Weights of a small GPT-style language model, trained from scratch on English Wikipedia: vocabulary 8192, learned positions.
Each number is 128 + 24 x the weight over the matrix's rms, rounded and kept within 0 to 255. Layers, rows and columns count from 0. Numbers have three digits each.

# q: layer 9 attention query, 128x128, rms 0.0554, rows 0-52, columns 0-127
# k: layer 9 attention key, 128x128, rms 0.0533, rows 0-51, columns 0-127
q0:155108142176110144108179166153165119163147144110126099135124123135094113147145121157141135135105147090107078127152132112126130150138132107138132121154157158158111124114103118101122121147117159130129109120136187105118148136119135112136147110126130119158157135180078118164138110152125108116072138144136165155114137154120140111132131160134128117127150154129122102129107119139115144133099
k0:138122127149177144135107129163134132124122149104172122095131082117179143134166139097111153133177096117127126132132098131114147161141131104144096139116145144101143116119113170151095112092092146110156119137066117085118100073161150134143117101137070125091127180126113138129146118134137122104139097153133127130107180113133141082097157149144105115139136112138080132155092134104124168135167
q1:147133122135090122129124137133130132113134149139126136108128129150112109106127146112121150163129109125129103109145154132130126149142129111109107109128154152118127135143067133130122120098131106127129118153158109135129109144085138108098141161115176107112130138120160138139105139127098168127109096096111155107174139094150146148113130153149113110113136097114129126159139122129127140116096
k1:152155118119107146107126125130131108134122121156116142147154121093117146131108108112127158106135128099112087145122148105147132180124131112120060125142118153150137148154107083104119167153136104130134144119114141112127121156107137120137146112127132121090140144124172144162151166141106158133126141133118111135163115138137105141115145126128105116099141094099146116151077181159116136095165
q2:138101152123118145146101111148157173140138117163105107118106125133127116143157123135142126146099133117138116127115169176132144154156108103128116140111133122146147127122101164118107118118123102115123117129129121134125099118124116155122108110114130114139120152110147122132120114136120116135114170136130132102148099120126087136157112105121101127150142133120131147153151116124162137124120
k2:105120159116116155163113115140153162108141144157132128103117115107134133143124092106136129134112149123129119136089155107142140153120109129133117125124137106146124157111127137124151119151129117141129142142113139083090123130157132057150149136121117165127141145107158154134131147153113127144134144115138156123110116131106122120133125127111154116117147146129130097097093101130109128126102
q3:126127144091121095116162106135130139127096150149120110127122118143134095122138136111126130108132106118125079150154160128133146109144119136147134123122141123142160133123095141128091133117139134131107111155147119143135124137089090165155135117117147110137082102160135100143137160142141136095166131150074172130110132101146135140141111117138107113102121138126162099129121107134151123140132
k3:119111110141125144128127121132143173135125139142102127166165113118142115137129126131135130118127151114110084126118137127124176155144143119150107096118140093131115150139116138147096109151171142146156131168117113154085130132094123111116117139125107119110122113098138118171136172135115148105166147123111170104117122144133132126101159148135153122121139100141131137134133117062085122117143
q4:160114141132113150117112106138104131171139118142125161124143136134122152114134141149118127151089126116140128120122141138136157119139145145113104117106097171110134107115109143130117121134088129093097125131135111132097124151133172132143098129108120161107153077105139132098110138117107100117170111143146151134192118121146113118167105139092135131154130120166137115096123118135132097133155
k4:107132145134109077140123119099118114146160147143118153093174128131100114095146146109127121121170156145111117158104124129173130100126129110110132107105112084127115127113166149107143134131129132139129128113128129094136140120123108121155107117119120117141126117121150117099118144132116126122153148115143107149134103139136092151108167123092146115094107115108146103112141142085105139145134
q5:144136172146145090119112114146119136124141127083132144144137109130125119126117113111147116116120088123143124141152140088117149123157142126123157142147117162146148106115159151148122143138170133147139146169132124150136122110110133116115149133153132117057142152136120129124114109130132150129109107148130116108126095151130111133128136124142128135118119141106107135107180128209141126122115
k5:114151096148097105126170113137132163152129125089137136138131082147125112129139114127147130140109107111124099144176096131131127116106163128111120114136092168141132092128116099123121129106171162141127168130115089092137086132166104113109129128140127117127156112118131146126116134112107125124144132117157143086133141180120093157142126124152088110153116118129110108144138151145130105105145
q6:122120152115122123140154117182114154098129127093111092152111169109119097100123105124130156104123126163098088132143149107112130134125102106123100106148128160136169105183125109117170103128153148083141126123112130120135112105145093115133117130130148102171125125124169137109113144122159110154142090120132172151066108152155153099141142119117134159090147111103130151167147110102129124168126
k6:121108159131125136136155112185116115100098153112115086130106127159113145104122152130111135111095136143135146171146126136108138120116147153114129135104119110142133138188150143117113149138100121110123150150100082120102087118135164103126102132104158118098112124158118169108153135110149136154096125124088120112146121180119101070085107151102168109117124131108106119171109143106140122119111
q7:131142106179101156112114155142124126115143123085128122104135109105113151131132145153108079134141166130122122140107137147120175115137114133116100111139119121152115130146095132100110100131110121137157143110150143174127109117114146132180123133120118124147106126131125136112116123156157175149121183101131100106105131159121151141134165151123129103125114117151116121119149112148148124094115
k7:127136147146135156103147104128156109114140125091126158106134120122142127138157104127136113145138155124163105104117124156105139123116138105135118130133124128101151121123135181123114119110141134146154107124167117114125126118130134113130145135109138119149120142133094139077134141113126146128135138173156093130133117093146144135123145118140086155122151103136140127137085162088184158089127
q8:137115139119142155111090157144150136093124174142120123092114116113120115116139170133125088105132154140162103144119116118169144145151134138127138153093130144144152095131131125129099108119144126142125140114108120142132138152156187108136120149139111118098117132124136109084082129084156129117139143100166126077111112121095153114111113120169126158097117158102130119135140157147125139113149
k8:131153134118136144131166105132175136167106124122111140135126152144145079101152137131142120119098113120115132132113091152114073163151147124123119138150091151137148087154153138092146132105170104132139110126139147166140130176144122109131102123146146164114112130117121103114132156084102090108137113136140140133154113113122109134154118149131152150115135122127131103113080161151094144114095
q9:133120139144103124130165122166110109118158144121155128125127175119109160130136144109118144121161078111133133111134141175118119108152118108139157146139164121124078126169119135157127143128100098127123128145148095134147160097159112110147140117129156155122166117160088138095112144106134150122090178142141149094125131138139118097166130094169141121143124119119157112155127143083109144120108
k9:094092136111153139114153123116124121132171164110111080148099112139109123082146081086119142124149133088094158092148118141131157120159148091165116172144095149160131146109157163131080140127127135118108128116078143131141109092135104147143139142157115098132090159143135141131111139112107151176090142154118110097115131113120121112128128152159123144136173153132181128107105157130079114123145
q10:093130174146094164137135136090131107135127137149109132145118169113122151137103147075131109144136114142141116086145153123169130110140118108151096148077120145137139142122105105167120150105112141156162146095134129111121121146135157112130128162134107108150137165161147160148110116104165168129144132128134148120102103152132114123158123103114144118069131111174160152113133115127140115132081
k10:129077109159179167162165158093157099140135124133086161141125138154097115174142162119124128161169127123110168160120141183123074148084141119119096121132116122152153116111105122116086129136149099164135168138083120123128111170069140114118140142139152141084140138119119146129087108095113125130099093122134147134148129121119159118113123100100113105110125139128131139149120132129142109160112
q11:125108113141133134119145158141115088136110159104119126178116113117100132141147136120156155106148118172119121118122153114088127131128161080146149117148141090133146113120122109099122101143133100149126150148143181112125100132146100131101101156119120140140144122133181132168145082157137175139157141128128147138109148111146154169105128145122127148108156091153097078146156097103139095131122
k11:148136125190139135150141114115122122119100130121155119182138124142070121132157114099128145116125100125135113156135126141083169145165128078145107127117137124105138108132108114144093126161081147126166148148160137122055126142130114123118130104129118129147090121161141121116145102108112148135123129130123118154175138128125111132121104111091114097119127133106140139147130091140141157125189
q12:129136122107127168136121143143063131143143145137104127112112136125143150163160144174110152160125148114126086137142146084133127123134130092151115146132127128125139131116131144105136128141077111122062141127148141108159174167093149163116138111128072148115135151138117130124112094140111134119139106126109108138154089141164132126089132154152123108111120089133140150108135159145121118097114
k12:117175119139141140127134154139098120146119135138071164116184166104103163151146168098115135159101092147149151136092095096125083100096107158155135157132133121145141170110135114154134165144127142131126092140134102112125157112094117126122131117093146177117125131091159108124135118117119110140100166180118139114126170115144101157099131128148109119120128125129115096159122112120086145114157
q13:141097120129150160151093099156133147153125092132149124128093104153137150119110141127146132127126139132098160103143136126136132126132109112096137153117135140113132098145100122153147128097125101103101096114095145148156096177122151110150103130098124115105125150144149119145127159124068125170154127147096091129167138116103138111104128123138132126150159148142118112082138146119154164082133
k13:122127146133170143134164074137128126099102108118137148105146130108112095107100120147132133146102113077142148148125148140158076147111100154147110135131122117115116130134141099139182153162152124151115127114155142102133137154093141108154157136118096158130121159127169144177158159112109143139105147139108110166093102127190138135170089132135133127147112130110120113119173118128103117115117
q14:142141143162085103134122080137107114147137121148140167150111140154154155152103157107126120099159130131125130102146089119104099129150101107156142143135157129152168108129112151100120104148125156105104150068135115149114118138149145125106127113110132146143136136157117152126130154099117155102123082114117135135142122118141136135083142112106151117107107150119116127106100164124097129115130
k14:166099114129117130105136119136137115150136103135131119073135112142148088090164126101162113106119101117112195127128130124120132153098101121134129124151128131172162134088136140144149158142130141130137173100136107152122103119101163129140131109145130123132130107171108123156111096105150143119155135137131116157126186129155143119106161156076121145137112127160094119115145144113126134113150
q15:125117117143119149118112157151125082158134161119141153098108130139163131115135112133134127097106118143087115114123141119162137139154152124109119136164083127116091158129152124109122097133110177119109098113130100123140143116135162135112149122130121154105104131149104101118136098089129132134150101134094131114146132114159107143139129098132115119124132164115137148141097087134131157124130
k15:120110095145116146093121153133117114130097160132147111105107137132151095119148131136073111153149111140138138118114115128133157143128139114155147119133078135139128083136140120195091154136123139134160183153130120144118136087145115127145130128112096115102115101086164112124089117138157121124142141166093142174136132122134148113152181155112092125153164140119141074086146128122142170101156
q16:102126118163153094147147144141112129123122103146103120075097128156114120124140118103132087135108133149108132123123116057134153135119145129158111084134110113125147137127136156122167125123119148112111129139136116138119158111133122116131121113106135124134107160123148122133129081112103134160118109135130177134123138120121148159137121090149156090114104114156095151094128162129153090122145
k16:112117166137108128108102151131144110176107126114147133156112119111144135112144129129150130157108127116140151121140121124129112129119099131140159111154143109142130140147149088157103125129119138157117139163120104151119139136124138125119107103127109123111125104109157157133122108159101145109130139169149141153133117114125150150152123122131097097120121119099114148163105134136123098137103
q17:168134108134152125138134130092170145148133068134148139132171115121157126130104129152116150138125139140150106127102169100137131113137111123086105122123130124080125165111088173115091173119111118090105103144130127112154121173127159128099118131149119136115145138101081096088128152126157151124154122094123117125143150133128123111119112135105124103117123143134125144093117078120140116121145
k17:146133062097086123159102132116124136145160133140152124132155175108136151132160147145128111177126171120119092146106170136131123126120146109121131116133117120127162136130123115114170162150167095150118088093128131077149144146109131128136141089130084129136103127136123086118107162130145114163140138137144123154083077105149131135131106142123132112157098102163083109088091108097129118168111
q18:122116139113149135120140143130102182144127104117125150147110141138131133122135146098143125145139133088087128122136139132130140086125144131123118138143133123135131103124131148124103158110121180108132127144133163124116164111149144136117147124120111112119085121116119120130092130124123151144150141167081115101113155099100145146126095151143151115120127145151113127140129139114179127119072
k18:128086157160116076099120132101137131116135133114106125133129110148125122158085153135136073166136146091140126135140150105133131147131128118170108121097157091132117130164138088140115135129117148139135141131116118143154103135135138124119122121122131108114118107119123157121153161108065123113125130143112140154108134087101134153118117121146127128142108170156112117108092140103093134127128
q19:128126152115122148158134154140151102091121118112124192097148125121167138103116108102157107125128115134101110128110120131109153148121115116149107092107095122136131134097108117127140134156141132122115140118109170183116133119136108106142112128095106104139103142151120123145134130144103152153146157129103147118109134133106160135115102081152135134140127100151119131169126173105125144143154
k19:127132187146158144118129161128118132125085158128146180133159143101161140095140116135126091165093120111128128132147139143127108155118093141101118101128112099152153123101130130109091145136122103125165112166164128151092082116120117145093150140119144134133112131159143122125119119168095132113130149146112118154140135096093125096144093121126125137110144169151137134120138114140137114153124
q20:133125135151132155125126123128145124076141125092114114123181163156118089092134122161118109129126141135149145142128121163113142104124120110086146118125127134118108158112085098123161135115122150140112150161156109118117124126120109101175116159170132125084144109139120181168150124135165139075123080135096130117144102103135178121118129101136083160154163131117150113150132112133137152153117
k20:159124151105184148095150114124122096090146134157115107141132141116108148111085109146094123106091143128145101133110121137155200118106123148130135127117116137093120108145118153128120134156140098147164128117100114143132089149115096175132128090141101101073140125141147099165123115126158131109092141104122166104157151161133115116126147133130070137133114098118154130146104152129142148151153
q21:150142130124146116095135127087120137112177135135143100140172153119117116143136135153147153153118155133166159114116114130143080108150123175116100137120107143093140092180128129098106134102105095096110123112148120139073108162149140165132114126086184132093106156144129107139168127144094131140123092168117093156162153075122097124124119100124117102148135127158142160132115147128172096107145
k21:116158108123102100143128119135137168173123128137135087132105147079114112153102121150135147145133122121162114119140163130152138151134128130111140152061122109088123103110135139119129114159118125124117159125129151111111125117099147138167122109163150105093143130128130093155107137130151092153184119106144128189165172168110134186133142123113131122144100127140137126098149143115101102131092
q22:135128123142136132122094092118128160110152143141125163073152109109141107163141131161145142117123169118114110156115154134169095126133115179123135135128115109117103142135131148145110119135148106117113141162125111145111152134106133121141131082151110139114115101065072119114164128138119130115094110159124119121207149146141107106127082091124124129119125113137103100137089153146122133130123
k22:105164126118110135113087140103113151131131151204121105156134120071134106162165128147178129122114112161120128157149132104141115144123116146104150117122123103124093145145127158134154150146115102145133106128154137134154155103095120098104125124150130091135111123083098121144146159134114112132140170124133106117079140120115104155133123136156122139155123094130118125096150164132129120149125
q23:121108092151150102143056114127113124122172115142119122154143077125149173123174130146079125162101133094154166135144095118151089108186107121115127154153125117100114138135147157144128147146143117149126133149110139131137108132125136156104105179145097138137164137136095137113110113144100127114097111147138122128128157131139110131134146137137139092130121151150125126106135107179118118132138
k23:134155133149076158150159117127127119112167107149102165147127106115115118157129130113101183145131123076130124121098114138118143082141150156121112146101161168131105138097154101113161194159153120098126122128123091117172150136147125139114140118099099135107164111106120092138127129143103110175142126162166097121139115085158140168153112133121163120171117143107101122114164135117122108132098
q24:105137145106096127187144126136136169159121103193138145089124114164094124135133122143120127138123143136118137130112122136111142144087165124116083141114151133129126126147098135158095126145159165151120100133119130133163153102081138129121134109130136176138100110124128153123123137119138120119126089177134138130118116134152122135134116108120143142116116119148165107155130144144131115119115
k24:126119119130146114155133170131127138138157139139148078082152120111140099125153159125158136116148133166141113090117107131140125142125123148157137074128126100118131210155116118121140128091145131150108130114113122118134108144122093113116151101100174174094129134120148137140099150163131104117142149143137116119101104113137090143117138109128131171126108132144103147127141160139123149132132
q25:129113134130130134125123112134140121113159116143145133140111128143105100155121100110164124107101110148150130141147153086117109077158104133144121115167123168124123150162116141113136089135116124133146138140128096152125082163107094131145151120150165135106118117128138108152120124135154143104135127110096114110137099113153133140134064115113115101115103137125167151130163171107111142138160
k25:113121125155112134148131087147130121124106120125114124165144137147123156123122110111164128166123096132106124115110199085115163107097116175102112103113122125099119098155164125134131149147145125122111127137101112132101126159088089143161137150119132104123146130106104175158089112120132175141128120121106169143116134136125096135110111141155103105147107103144153127103136143128098129131118
q26:143104107154169139165118101133127137164147088156141144105121090103140102166116166121107122126151119135112145105136121155136132116092115070160109134123098132111146138141147093118141140123116147165143083120109117133157127120177140100100120116125119108102138167159130128117141136095091146125134138133149153143148114089109140142072142176102124117180141125153117134124123137136122111112121
k26:159115131155117103122125106115098120140146105103137093136114089137107108128095102154096085080129088155076160147123113117133111105116126121147171126126154167101134150108141101133158152132130119163105133144150141087127120167109149146120156141158127176130148137161138118119144124139151109146148124192150127154101085099151159105112108184136085131130158150115134134124095116137133123111121
q27:133156105147138147100087130148121166146107039139110137107124154111120155150097161134119138142138104099120109152097130138088132113131151097132105142115156139128146108117169123124121170122093116144120114121117123104107115127145118107124110171124092135127107133131156137131121144131148127166056110158115151113172128107165100132097133114148179097140121113165147131123106145131139143101136
k27:107160152126130132134101157115119113132151134155125122160164082125107111097098160127167103128131127076175140140090138112115077121108092141133128139145146151140071145111120118106098178101116118137147136068110117135163120167107112114125171131107126078154153132125153111109125157115131161166141128111156177121112126099130133131126126131107154110132121148097109099149128091144112080080102
q28:133133137154118192128099147132145134118140109137178112142117105134104179096118127115109117116113151162098094168131136145144096127123108141126143156138138118092111123118101098141148132089097140178136104163102115149113109147119107175143157123130181130119134122120102140134093117127116111104119110147149134131120129176130148134138125173125104082085122120133124118122159104138088147111168
k28:136089122152100129142134104111168103085152128166153113086111121096167124135122096110163184108126147117138121087120102143124088140134149171116104132113118111130084124144117138123128133137135154138123080112126110125155142105133105180122160166118145132121126136163133116107097145112141156152160119143134138117129094107149121136090104149158100136150121088079163095165143098086111175156131
q29:096136097157119140105134154170125132136127147127166129146113138122109181154092144119137143098120119143113145135116146120133163132119137096122128118150175135131096133119135121145129112160150150123125109144153136120089108118151148125139106099111118107125101111147122168158125120179137137147140135124128096098166123105109115156106107105114166121109121122107136123119145144154149106109147
k29:093104136136158136134131107131132117105107137138153115164144104161100089120125127117157156154118100132190146157121105134137101122121144145137165129124109125119144114134125124138093125123148123121105126141159144114106104119150122134127141128131138126139124106158132180133145134111141147088138103129130111148109133083152126115108153120136088122124114130139149081110107126157137093099158
q30:119119107112114175118121140115135154126132127113167112130138165136108148162133163142118134141148135143131166139095125118163123093128143086154158142144102132115128159107136124099113143133105133128141145104125145148105167133141129129113094133094152116155091136091144161118129124146087121097127094148185132123145087117165109111112102143132124075106155123128133110099127117118120163166178
k30:142145138093149113132149156114140124166123096167133130133093111125109106137101112124110152125096106111130157156072144127142113114095165143099133129142129090090107110121133151100118135114124125164103123107099136137149128131128118198151125162131075135160147088179094122144095116150142106130135136143139148108117142116136078142071128115148148114102109174145136105148150080117115164120120
q31:135085125164172147124143156139122141120126120164146109135154154147149157128109134133095112112128117137113129106115143106151166126108132117119124126137147127196162164106119114147126149150117132162121132117118120129145160171136117151109129147100134141091128123085134153096095099113126118153113089148149085152109124123133117129154144107131127111137110108142124102111115119144110134118137
k31:111152157164156134157105120131106111145126113154179149177115147143115131089151145151102151149107117114112116126137119146143110123100141116130114160136076136144085159121162098120114119158149142141117127114153125135159125172164179152125139121096133138086123127137146171120111113108154092113114126140114123119113127094150120119112135124153125113123133124123101162141131093113099135089147
q32:160092151105148120140102141134118143126111146134149110141112144125133130152101158149129097149125129140158140182093134130106124136138143121145140139070132156105116124108140133166120122092116157113146148147155125119124141145138139133123118135193116155104107125121125128123109108162101127108147133127097130113070166098114080107138125136129122131117133114131129099106127137116130147137129
k32:121116127146157102129122150130147160160101131161052145120124122138136142131112143130158138139113167070123109140117116156120137165169105118138125148125135152109099142147131117114136158146148113131126124103160098137124128168130142148145108132133096166149104128108113151096117105081144137116143132125152161118115131117128089110121165104142125163106095128122152124116140116144127136135122
q33:131123127101129135146130104091181150147134127124092107148139112118182151092123086123124115129120130156142086128115166142144136139111143170118183133103130105145143117102107121141124101129114094122117147178124118125108077123079150121117122123161145149108117138145125140115152080108170104117115132102148098117120116119166112106106125140113102100169129155152133120142140096145154140119144
k33:128156153112121116164146129148142165149146175138152134132106136108141126121122122122129102125158159158131091105124148124132105141149131155129144149124109138157151089120078115106138153152165152117163138123119131124115133150132140115114160100117116130132143121090134091109104122136120119105104119095150152120098107129141106110112116133109128094146164113127126120127142078086167128098121
q34:147092109133119127116171117142150157142109121106102114100120134131057127139157131120111145113135100154135120137140158165128154080106128135152134120103112139107153124146127140138133107117158160132111156131113122109114135102144139155097128087126173135133141146116091156083135155127131137154112131159120133161163116101143119147150090115127162095132120125184116130116128103122122115129146
k34:106120140138127120128116127117122124144150131166185108141108117160129165149145134165125153115132147119100154087131107122114109119091129124118123140114140081106098148115109142106100122141130122163111166134109149162119068132151108111117146082145117146175109097126135115127153150152092114130109134135155127119134116137147137127100137158117120078121112136131164136124126143129106122135146
q35:129123155148101102142102113129157118129111108163144146155138109117120091126153135124124152106103105089171147124094108117141139106103141179146130159149123115082104122101110136139112112174100122086127121129127124094159153119132139156138119116154125128101163151107120140121153141094111157141096102112102090144167129146154102105131175133108096124153129152118165117102139131148118116071129
k35:089136111084106129150120128132120126117125104115114074108178148092149105152141125134139150110129138095153171113104121148116133125108141088106107126123150122144147134086136126131165151091098139145101139117108134131146145169141125156103115100129155141119103157094104111143099128138150110120090171124093127133117133170163129146149158154116118108138091076147148155137142124112164104136130
q36:117132154121110144093161110097184134129113166148107159096131154132121112109128120101088121122141148159126146144126138157139145147123118106129153153152151136141094159108129115128089104156118125126172137120102107148115131097083121114148143146126135129144107159104142124152124112115161113143126188160096116141135108122159183105140130133098094117157138141133165102131167134116116132119123
k36:130124128098130156091134116102165148134133186099135126132119175117152098146103145121145135094154137132120101099152145142116124122129151102128132096137101142101121120141159161153127100080136148175099135135117158107145124162142133111088140128100124147140158151162131127135112126163111145106112151093079156111146143097095124107113140129144125104132149094131136138143115115094156167097150
q37:124129107110144133115110151127143114137141108158103110148153141121122154131114123116178144120153116096105100144149086125166139131124178101117140103122157130140100140103118118150155128106115145152146140096112110127141134119140127108127129148159097116138108161112115152131120116116120165146133111156159116099132121158109109150125125136150153123107163131137141129125129148078096130140182
k37:138130102125174109153130153118130096111137134114167158124132119137141116125150099135140132121134125138157132139110088099132095105127084178112135116097129090159145145164158113091102148127121105109101161108127131135114125139136161152137154138111094128131126141114101133091127146120138101095104153156127185114142128101129142145152123143134089147105120121134120112125139130155113128118094
q38:147131125120135093140152108106115106113113115120137116118113118101122145140127167141135104121126126107105129110142098123132137137151130094115144126140127122138120119158134149121153138162122143131116135147146131125163146119115099124167130092141176132118118116104151133138092121102144129098135129119126105143140121126126130120119129142132101119165119141137093139116163087148150137119137
k38:124159122135140133119139126131123140135138067107143105121126126146099159136089106111106075094129135144132115116161127113135135114149127128126146135119130130144120133124143153125134105132134132165117090124108124139122133110156136182152109115104125134132144108127088123145117109109116148126124175164126111118112104139106148119141152096126098138130123120106116121110128127108136156141159
q39:090132110114112134129107185140096088138096100127144119148132137137099125125151164065116141163168113139087155106157118134134120102112142096168143104117088131129146110126134107113107124146108151153096133133135126110158134119169158151106150104141101080143113099143101117108112138155109149125158135150132103171111127158131141127164160121116145162102124149109135161125140127163134124140083
k39:123099109129160134140166114109119126122129086130098116139109117148143139152089179121098134152123132125116185133151099167114140155124129126137145129133176091144141124114148154133107097142135147107124115117149119100132171112156095136106127135133128114118123078111150103113162127156138093126135120155118114123128127139153155165122113124116110055109128169138146117130077146098125157141173
q40:143120113127103127100124095076152166139171137141106086112098114103146135123163127102159132120109138152131148112122135115145159126124144089134124126172145127103126169134143118152130154147159165128106177128113144073128148140124142138106128135117177149118120167127128130115156158143075142101111101127127082122122150116131144117130157164117118119117165107124152132114147157155102127110153
k40:148161166110125126167129111134142103134086089157138133112119130097140125150103119134113172135143086126142113106134130128122121136104141138088166145100157146114100108154146077093148151123146121163099141143128142075126081097112158171128129123115124159142167137168162127106111112129102119152101132106090142130074143141156157162111155156132149142115096141129114123125153137122129109133116
q41:099155106106105143118136150113113171114155153143141144097108099119123106127130129130175131154139089147118151132134147138113156175114135123129148123118124118120131138131121112102154115116127122089123181130123128159124135110122112107120108140172157137128141116133126122121149177149116155119130119128057140119076124120143156137127118105134129126111142120093121114121124087089131167124119
k41:182132156104129141108167180107138118102084147146142143140118171136141083108113112098147101118103133138121108083150149131084163118129153127135158135134127138156152116102098121168109102101137092160141154129126133138097099124116123098147095140152108095150105126131125154097162109160087109133137142129123140130116136151115117099132136123138128146121094120097159127129118163146135131112144
q42:158156099104128133120161094131095182145140113138112162155157119139112138163102149095108130119116141140129123128115102090136129155148109108161145086141156101123096118139176122130094140132120135146127125142115133118116119131112133131110131137116100124140091155139152137137126147130112115132127138109087146142155129147076114134134160122114133110139174101113109127128121113161112103124108
k42:122118122165107131102139148118117157097095154128132138119141144132103101164140122130171124107148132118148152132139152130169107144144133129108156123126128139096099140125131131120140109154149115101111137139116114094159138138142152124129099135160137131124144097147152102132140105129104162114134094136117149084135127123130139103145120123106121119120136156148083132141127111109111091125132
q43:138096125110120136098128155141145112136131138105129105103112153145107113128149153121137113123104081188122154124121138130105150130123122131132118124137149161142135129113155104123118126110133122137163133101123141113121150108126114115117132106131085107147105155131127113135097137134145121120147151112129109126126143146127156136096118137104156141159162159142103158125147129104133077135102
k43:091129103168139096141135110153177089123108129089142147122116116178131129128128115140119154122114109140109095118149142102083105140120120099145127116153129148123128116163127160160107120140116110115130142150109141147106130156154136120128108117130090144137152101136154155123162149126146109107114138125139137136160136135087165087166158128153127092124108172138139134163101109109137090141141
q44:146121140138115107115112133123148126123131108141129127135134134119149177108167119163160129057104180153108126123140125154136129139102121114149154111171125139136155140141127155153126092156125110144133111144134103114133164136130129114152122162119139147149116139153143156092127132101153093112150108122165135136123165143101109122128101108131138132084095120102084149137098114141108147147082
k44:162114142132125130115132133145141130100107135127144103130127105136144121091178104112159118098139121119106119174128112127133132146141159125133135179110131137132136108183125177112135115132155117140142147121150107103138168087134109144113159124113153104125145135134123126114096123137132145106109115110111123154122152129124113134165130132099092122156082146108137138121111116120108135123121
q45:129094143108112121127080117136172109115103163124146154135131139140110123115105135108161125145123129139101132126116152135162141147145131128119103087145147145112125171151131097102116122153118124115134179140147078157095137121126105135159128108126125152156146143123160134156157104094133140133156164100090176090156083121144121113157136131127152141150149128085109099142129097160144146140113
k45:098078129145123128112138148116149171141090147155132162113135123119100105100140135098134123115118146135146094174107144110125184171141102115071102143157127149107126104160115127160143073130135091153149166113126128126106134077122122133141101138129124114136107134110117129142117129147107121108110173116099148115159111090110129099131157147091152106119157107099175072151141131112149118109148
q46:139165096143105096135156130136131104086087164152122131151147102122102113119128132116137086098138123135121166133130101116136122100140143074133153108132100147134135112177162119148155108100107169108150111107121114144111152095134104159129136151131094123119132142121156146140129131144129144101124151116103126176038122151128129143101114107133138148124139117102140124133120160106120158127094
k46:165098106141159141141144144093118111098104129080100119132112138137134133140144170133141144117096140109102171124131126124143148132123093124152121160115158123130106102144143153121114124074112152113144108148148107170128104161135153172129089143147146115120184141139120152103137089133092140106116110188112133124117088116103122111132134138148126144102113134131141127156105123171141109127136
q47:148124128132134157125118155123104161126141085129113150161127088094138131146145119129108144155153122103130127127123123140150107173105131116104110118114133118102128149092096093169147153108134133103119115132131129079127115118157144135129095170118154137107157155128106107124139131110082108121103082113123111091139116123107135143072107132084153136127154094107126129129096143135156105128130
k47:154125143119117134175108124109086122084149126113122119143132117133122114129129147126108144126129127113131104129112099095179117136123144144104170134102142117117123133107082054099147141132127089156136123128126138118134106124109161123125122100120160127128131136147145137125123118141141090122137134099152112139119142130146119142152120154141139115148110152110127065118091127152133132132115
q48:148122126116134109150129127125105158099106131139119132129121165151126097166112134110137139126132105103083130140161149106138149105168147119119113140149134086100130115094135114151110139163138153144104174122114162142167142135130147131119103143124089133115134120113135129157116128148135149160116125109143129110144125135103122106116143150149149130181127133085155152103137126121121148147136
k48:131144123134128144130124141137103107148118121137120141123137123132102116135082134131113100123134123124153121141166119128119147131102118133070082134170139125138138130149158106118111144107156124130130078157135153181134122137153137109142072135135103136132105156129122150142129130139136139148095111138113128068132147099153148122107106125131082124138117160144112129121149125145119117105142
q49:125119141149149130125133153130149107114156109096137108147137142145154117163100151133135118151125140127179140139138112158120117168134125115156083123119146114096130130126132136128101109105107078098120135158106145126112165138112138092122117136133113132134098086108113113110132154089123157134134105142123156112190135140116109107112140109125130145106147120094163123116131116158108129152117
k49:117152131097098138123113133136178120123118069126120108122141100114111103110157149159146091133178103122127111147137129104180158140159148142111139135136110122103148139136149174127123133162124076127107149106124105113121138118152129112112128147120116134092089139109142104144164140147145145161127145078116122123138167130157139125159108157142137166121105117108177080117122128132147096123136
q50:150101129101160114165115143124117142168132097151138154106099121142117121108115105118124110130124121116135165136159109084119129179124134146122150105131113106117156153116117166132105176062111163145121155118119140124142107100126155151097095112146170121100108147098106144120158102163087171190112115139148150148146094131144154133108126140106145149100134110114122117132083153150133102091149
k50:162103125099131085133070145151136145169132124144144147134149139123114103127132113146153130154106144158107101080108104105145117176125142131083162138131129119155133120130121120129157141084109147134092182140170100136150097115114088098118141117156137147129103165138151167156155087178099128145132116148165128118130103095138138163158122094116139097122144094121101147146117116134129151151153
q51:163131140158150108170137123102125131120153141125163126111153118135145135153161122151075159121091138149119169132137129117139151104146142163134140130128155125133134122113115139115103128137126123115159136152113111132143141138133143144107121134136124167133107125085117123140126159118193129083147168118134113138137114140117145133123098090109133133126118118112127103121152158106090149106111
k51:115150101123115078134138163122135116092152155106138122160123161116104083150164105157111123102114141127097128123142154134126117105110142133132118113148150147127120133127126149115125136118147163128122102118143154142169158146139098146134120118158132155129133114130122158136126119113141160139088100129144131127082124066143126118110130131127124128107098099141135146096100148123105134141135
q52:100147101123142104142101085091165099117150142113152162111130148084138144172156108118128096117114125154109105134148150135123111125149132107125115137136128096140147135093080152151114109122132162096140149141164092133119123112142098087162145070122159158144117116132106103130117137123149117121131137134147136132167123161114132113124140153147120089148160131113146098130150123115124133146121